Weights of a small transformer language model.
Size: 13 layers, 8 heads of 32, vocabulary 636.
Architecture: normalized queries and keys, gated attention.
Each number is 500 + 40 x the weight over its row's rms, rounded and kept within 0 to 999. Layers, rows and columns count from 0. Numbers have three digits each. The size before them is the row's rms in percent of the matrix's.

# layer 9 MLP up, 512x128, rms 0.303, rows 443-468, columns 0-127
089:501501493478488476461433453556476447515488523545458476463430426545481516445488520466490458466469438482424601481486494525475524478528499466486463525483470511516537509442447476528433480523486536483488496479464452428475526498497531373467495512463496555497512496510495439556550479467529457524399522529522531451404606537495464472517480522523435520479419481458550533462497479497561477550526
098:512455479463486540462525466552526579525591424502514533564520439494471438566519576498463472446495516511552538486495489508491523526505484486504521444482473472551504398517513495593534507475444502505494477567483530514469471583576464529555479448500506569539512527487452509395502437476481512497514485487482560531514468498503450537475480404423547487439502518491584522513548511492491517455537
099:548476411467487502466449467483506498473494492507458482507509518498511472499468470507445456522602441497548485434541432610514430554455508599526520490451565476546494461529528424535456529550506495567591481498548497482461509493512518528463477468607521461517487511426541520498513438494535472541519502526481473538470562518518516556488500480490425474511494461579437458489526434503466497484484
097:470528457484565439521436479430496464532517510519432515452477520487512497564485547492457446438543542543481484513532482516494540591501448529546548475526577523403465462509433481493512536529512579474504492524455511583456451526521495478479541493455464541519541442466566429519510410470522481520510507533498516532502549569485514540476439591484564446504498534553537487496544499488498492429553
102:496433483524471558562528522571541462458486500440514544478562481436476532505538449486477491551496479526535495533580552485439481512541510488451448556523524502491493457563443483550471479468508597508506493481472603498444479457526415501596507447448476505513470521488575493459486509520530487503521459600511472536464491593489484545534527528453466473450538561511541539545537505500515506475436
104:483460510546467576513496547487553473513484461504500540555458507491486549515521523416423532498575541528472441525537489468449530510592483523464457473531609549438472369508420505482460465487469544442438507516444570534542531483469476558469481506468535499514510496481510449479412503448500462463522441483535490474504457486479512463512514462459571509556483509518503480495466490467491519587473
093:498425499545497493506502524545505455426521447522524534521439546447452475515456555549538530516486502497593433493445531522451395612531421501521474454474497493501529514482562569469516446510462467478524490465472530470453493421548464504482499384581547513419468467490584460513498515527478458522488504572457544523451512550480516463517508562507526518507500486502497531483519485462504509485522
107:522437495476501463511470505457515574477510425442504498483504463506496445464529508546449564547481474505550469408519535432535485484503425475477447461510527529490415415495467419497526449451503482473446493445500490545510445563557473475532498511446486465512525500502582483530576503423509413593526516473498571464435479505447519440514521555478493492484488495567532524478473524537525444524499
102:495548433446473513438523511543501435507566580488534455431541431468506516564532508554482535496555491519495495465450565456501500517581539444537528440522506421512509537477503478468511521547525458523530519481467554533460447468575493505492439563500443526511458517558532515472567504479412442466584469526484505444526529559526513496546550504517564478556514506468518510499581489426499475476530
100:485501606539552503498502459453469519505475559565448607518580483536488498543505505547530574512505483508539548491488496576495482475525482486397464489510530523480461541493513530508487530510532468487505484518496514457535469480508442500500484469573564572523565511406551522504539507550477450480462524476486531443511513551459521531474527543385517526573469534582514419483548510490521499453449
101:544465457523575535440509480527525415455573553555434532502530521468513524507529483463502515483484470488488506486486510474585582483502462564529558450471523508492532498511564491434454478554535510536459476489503405509459546539432494550567464439492474518438504478478508436501474509515482564497457503474452608539476499456471445507446553440516448512528528448480498426492460487520486412501477
106:440540491436519485564498434442595428488455501512539491499429532426508473488516487506459449506497419441473545439505488485416528517534582512454488522473494479522506492528463507533514466488495520538513546515479499469442489543563567471453522521518425531503526501528563537490470529439475579533519551493536450473510481480479515544536562481509503521445493525549471417542471509418534581454434
105:489491555503521465511514555546566524511508462558526459523516451527574483608559472569463478500517494501510520521496421526468539425516525478455442457548438486540506545547531482491549518437480441509465503532470456530497476496466390531501452482518467477562515485459559528487518431492509575478501510534541469460442542501501485466528510516513567509493444446574500493444454383511444527526520
109:462466435513505461468465497439508507503510508479492495529455510575380535507480491519471535495453469556440450467518498536525521428517525441564482602497465566532539440504509553481577581508552468492507482523478503522521477523480416483513545454498427539528444523421560483529493536450466500501460509543514583455482471485535455515409500493439491533502460503529498465493493468426571513462489
099:496428540490403525475455533487471501514494499533482497557514536531478515468506427484584528483531447476527516505572519532519568463517442445466530431581485457521500471467471544499440480512452424431555518527432500507526530498565433497486475540528508462563489467509569537444575518501537509538472556547464460501452532509438498473500561437495545439480503474499481523493550508482574448421471
103:497512412521533495525510458494477443528452502556516489510493440469532432529467511451531492467513531484509574486496507473527527507496541475494556501412499547528553559523427449498523494432527527522533512475548561543474534495455431449493531577504391463506511549529504429517513458514545465474493524501419569503475581590487527484473468500560548397483496548553464489461550491527535475510464
094:517519557486538514556523498493468528567399532495526522507452509459491475480480511491534362463502502527465581447460546563520549520519505489517520502538508438436494486543566505468506399580530529429488535499492500473460480542460466508577467519454510594502545448521469543481549448461485471530496516530522474496494509508496485500586464434488534481500452581564476475451531491437532533494503
093:522588503434532478458489533459465495538486531472483499515470488475497556489484495514414472423455485527484533536535561480407477505497432472547545533450514501525523481495487440486497538488501497519499539495481525466472463516477561522506506516499525507523619504476412496576452480494385547488444379421498438454475532487525513556519491399473487537475538477456465499569516476501489490473518
099:526527434504505522496429468483569574452506461470498540413528556566434529464586519438478435521557498513549477523491477606455561586410552480519473514484475555483461548499498450475500497524455527466511496542464533461540525479525527505478466527502496492495538503427536513487519506477432487495544531510484442511512524502500547442556493417407514484521467429490468464544435544483520496514506
104:569523446508523477489537566536453512463513524567490537457545523520438462562473440423592509485470478469519473487493497467454558481491473539571512442553524420532494473515522480514556537476460519521474594545553481508462502529446516472494477565543537497521392479495472514470482516516484496493536556482452499486434512593531555540483519519553487456539539492458426532530500501448590558493490
091:501491592498538495532541498448471532491447480533530460499490479521531466491529485481536521550511498528505500474510542480483556461529550514490508439520472445486499463487550522598556419517544462533471515475469455558464457487501446491459515465464474427516558525502486529511440492515446535519505494508563534441503587485396439493514539481466407481455523408524428498593548553452517460472432
101:540488504561450523567493512523546510579553454508471483507567478549409521507530504539489534507529539557513539481571549552471510501505447502554531501483561588540466455534455526601454549469454453493433562490488539457493455539560581493487502438543467515493482554440504507500574488517457470467544469478468470477471445476472486432476559532509471533480487544554498504519460560460471561520527
105:465498489547418546449457518544510566505443526486525441502459483476585504488516492517492518505556525502515495424443530501528477495456496525448453429489490455558511468549604554444593464465465452524533551572491495489451531536427547436573483518494498500460532508510540500540472518575514522519482497532597561557509438478486467453538527454495510520505566518427501437500532509534529497498497
092:524528501501450531481511531398546563447457507582440516502525459476521509445502442582512493450531534527483523431500476466519424538536552516517474459527510463514559553460441456425518481579483471420428559533546512524470474476499436523498481481531512490523566481484557505542514568498514545509526433482508485466460494517517568468419556549524538487452586505507444523497480548456519499493520
092:515562506498514515593490438461491524492486498465521495458463510540488447525509521421495484525422438476446585464513490509524500428449582524529508523515474454506559467531513541520573471482608476535468527508517448520487554528490538485495420444441408506493532539565518452584465467480485529555483538527432517503506523461449516524495472476522459550520507462533552439461559509437487547514462
097:466531510458510504511562403524498541541480544531501549419408515454523483484466475474510457479543529481449531454485512436511537567488484498539463486456509542520522569518569484514397503518531453497479573542536438499449458507508515482524455475511446469469511560566501453511501383524476470497502532502501510484539496454537515419529520472490558462519588503569526462556529472527435505427518
# layer 9 MLP down (transposed), 512x128, rms 0.31, rows 443-467, columns 0-127
096:457533509574606538525544493479541438549542497440510478469462578471544462530503531478499500504467526488519512528512479453489451477436482530529650503527458445478545516518468465470499453511498593527584470541452499476558461524471514482521545504517514548502472553453515487393497494487452507463478499468472479481499492447564593498525530569521537443467503438477466464469532480522500516476450
101:561462493473516470511535524485489480521500421448477549522506532488464545536486397492586487527522552561495473463487440576512544474477457461457485495441556509527509476455471461478455530531537505547543544484497430459456596517510532429573513482515546413494534489441507503546550460428471521504538489516535545462486463462529500482452521564454478464383545550442507502479517537526494531526520
101:464515531548462551505434505456498513512463518550528526499479449407491473544529441524449470463567412547484518509503504403480499506577468436522483493452553483574540502583484457550517561546547500521473461516537539486470465509425463505498522454543527584554518561522487573498498502523480465508498542518451479485501488476452493516503554562468458452594505506517611505539462463496506513530479
094:465494528585501527471446481485519446483447483474479524525555499474504439498525547550506521547443476405427448520552509410554494456505497524505485531449611548465459517444448458497558551571501496466578499525528504515524467560559502464504487498521526542490578481448571514430490537496483478496520518431476497546512481485520455527514530485517438535468480479521448539520532528509441540536400
102:457429512474466518448502495563476525495483492508426519470416480505539542492526539535484549518478519475565569574473459573452471555491501460529479470472562445384491418504516484463492434493540507514516546434466489521536521516469518573539479489453530523484525542515548520489504511572526537456521497514493428480471490499506477517538447553436453492527503582510570438474477569534529464515408
100:515518543514476520500479507515585386494464470468568531474560503569475525503456536613513497579476560508577467452455510506552481501548497519509446576555416438488495552458495552485504497504454490490468511492521515521529479480495483473498512421546450581507526483531560553473501413456476511488442578490489523517491514578521548537468510490526574494428466504523546539485521488477461480508483
094:537546497463529516533579513453437520522501490508488482526483538431559528561523493508505486474442510438456539486558489519584539445478495478517531445501514457514474480562438446522490521480538534525495558446515525409507532559492608488506509504575519440559465497503432505515540557388461478475496473487526504491549498464486509554412517445495481520502493473528510468458555521520406584487473
103:473438441508456460470487466583462479537505434451507516525455496449517463551460462599531462443486468512575423514456530369576477489505544468474492490451467535490516521561392514540485478434543492534511487493467548490532538578512525509480469513536541483502520574554464511577456480453480473500496477562499543477517470479481520511499537473458508568458499463495446540510539537518556500499492
098:534526481507411506480510418437447486482439491515569503513524497512433474496503443487505566496492489479492476463507621525497514566520481529545500529508507531514436496592535489495563556468510478540477498488515478531480495474530508520493559499443533492538436453456466430459479533424508540549419504508600574550524531447520519503435514468482464547506504540581538486498466447486559424497525
106:544443478529466496576454477474472479500485481565504440499425475448495486547425470502485486556523437492452538479493481548499425491452525474467561575550501487511558479488536522488523552567562526556516506510474473485516529425504478503531568548459447495504464440485480527490459483499535488414530539452508510471580482492497546452546524468544439525419497506474511474497505535427366517517552
099:511554505511552444481568561555544447464499521502504476469576543517455482548487459500526461592418436469505486472459518531568435461543459514481508482483469511477468564519452514502463489517433577511497503460524551571575534497514483492520435460542532532472518517515526524508489546530445479451450490420493466585585503506536473564501515510486471434431493520487422588498500512466513469485531
102:446425484576526457496465504580504552464508486441490511481481462442473525481540469565523506564504441607527532452539497443520525472565487456513505415459481515500493466482468444496468508406521491539540529549537515413523502442515556463451503594508483486459496548486537469479540478482435434539492532489507475415516493452502464554516555535489466482527466479519558493462429518445475531517510
100:501600508472457475448585521469465449511489526576474369535506531496519504442566532522448492447490588468476518519418512525481512528498486570475547528556471510570461530578452471494553520503583470486520488491441498493507473450581527457493532505476508433541475515480522535422478490523497468532481534540501584548538502522479477533480523455469496507455528497548539533437512513534473482488559
102:503464539506553461512476492492458496568557510547463479460453458491494480573451496471470618540388474470454440561435482474563518453511466496506523560475466467445434467495483500519570468475556506524447571519499525500504519604461496556482517536456498451503547506503475508504493425534551487529482523488529520493490492485464522498470520475550480545455544564432529483488574528469526605494516
096:446462540483505484542509441442551423550550489540487449587464536492518524517481485489521454525512463418520462548528469477554524511584513536492456504439494517540512557485408553500451465463440457488477529523462526503551510521537479580454498469496547433518528482452521531456563519524446505487521511631534453494539492546505458427524530446444474476482519469482545452450544517494495447488465
102:492584473538520441484453444564467538451520508497476484511564518468538454468438482422540483475492489597452453469489576481510431529510447511429510567450525522474492575522485426492510485562456558511468412493420563501514548484562491500539494508529475521540536505502530546458556533566536505539501514535407528506466499491553471529457495542545465458518481540450535501502494490521487499573462
095:480490464427397489441487503464493505519565451512520470468562484508400484480470461502547489552463517495430499528494530561473487436474532556452465512430512534502529446529552466414563509510524535475453544443503528489565494456509549481503524603531537487505509420576496502531577471479523565502543491482460495523565519501528526498454498531523541542463533480523516484448508592559495503564496
101:526444513493466439495514475539456530565522516502527457459534547470621409523483496498506499410456511465482476571469497458524480408481519461526477488502501440516549486473540446452555491470493468525498493511444574498590515449550506491462460455495431471513503555473459513494512489496511527543490515457533540519543443474576464474546503437499447406495453508558502478465558519485530549549575
099:554537530539562491528485491463468566487465512534476498392463467489447479572493469510476516509473518441511524543512459560496470437467545526471544514540503562478462476520501519537543480534482514528499428536486528519489423542471469538488555423549544539498427438561562523480510482470476576535527514600469514510507492535538501419450568462476460554501498504589500509507482515477578439541558
099:516509509463464475502549489518496496437525526515484560464532546468466569566458532548538509492535489455494495507559500477512528441473425479588495433492517479505477502549519529425453535532474498460495587492511486389444560490443399448558497601547465548482549491554498465471530532447519540465472516451466555546574525496494475520500498440470547472453517490523516510466531433473489553456498
097:582467502387539508516478483491536499480546542491465431475522510495521569502473589483511569492512514544487456512447539520506538551501465515484517467492489535434454467527473548524528395543528554499487496469479528600506497470461487475477547524450451526466493540524450513460458446477469541505468480441531476444562510445466476549489459477447495448542490410498572512482566542416518496564526
104:571490530484468513441427497477502467464496485494508556533597510515458466454479492458471516454503605542578526482466510514492597438490504536449483520468521479455482508527440521551546467487482529559448439518471502573488474541432427486571558495510494487494480454561484523460497466492474525507520545436468550460465470480466492467529469515547548495550525518556482385533461537481535526579527
099:492462479463553495478510510508528471500505501467529514397444496483511494486517543491421489598484570487502355548477494455529450473541536537558473502415444496545537533560485521546478481596529499472518541469515520524534496483508517488479440401557509525484489488497558517451511544471482480434494412552440529555502510499500533542491524474503492558417438537551458500488544490472509471501476
094:548458481560508497501578518521486515501490507560382521569550492441512419506465461497518462517547519501502415439510461451518448450491491514455582460474533523504510589508487505470534461486504466521390525580523511476577510530445528503563518559553504442508430505461532553506526562537502544508451494485560455481500468499477453528455473524458538477557489526451448497503534560475526509489486
095:466490501512522516553552499491564530490471500460452562405456500546516446528504532527456576559528495577501480483527525556487531506455493490545454482518593498449505398523515512526470448508473533553531498479539511504510449472534526487554482496559509504460498522474402488492501451571459588543548444505510470424545536575427481494468494509481451565499563468466472507447484509520507581447510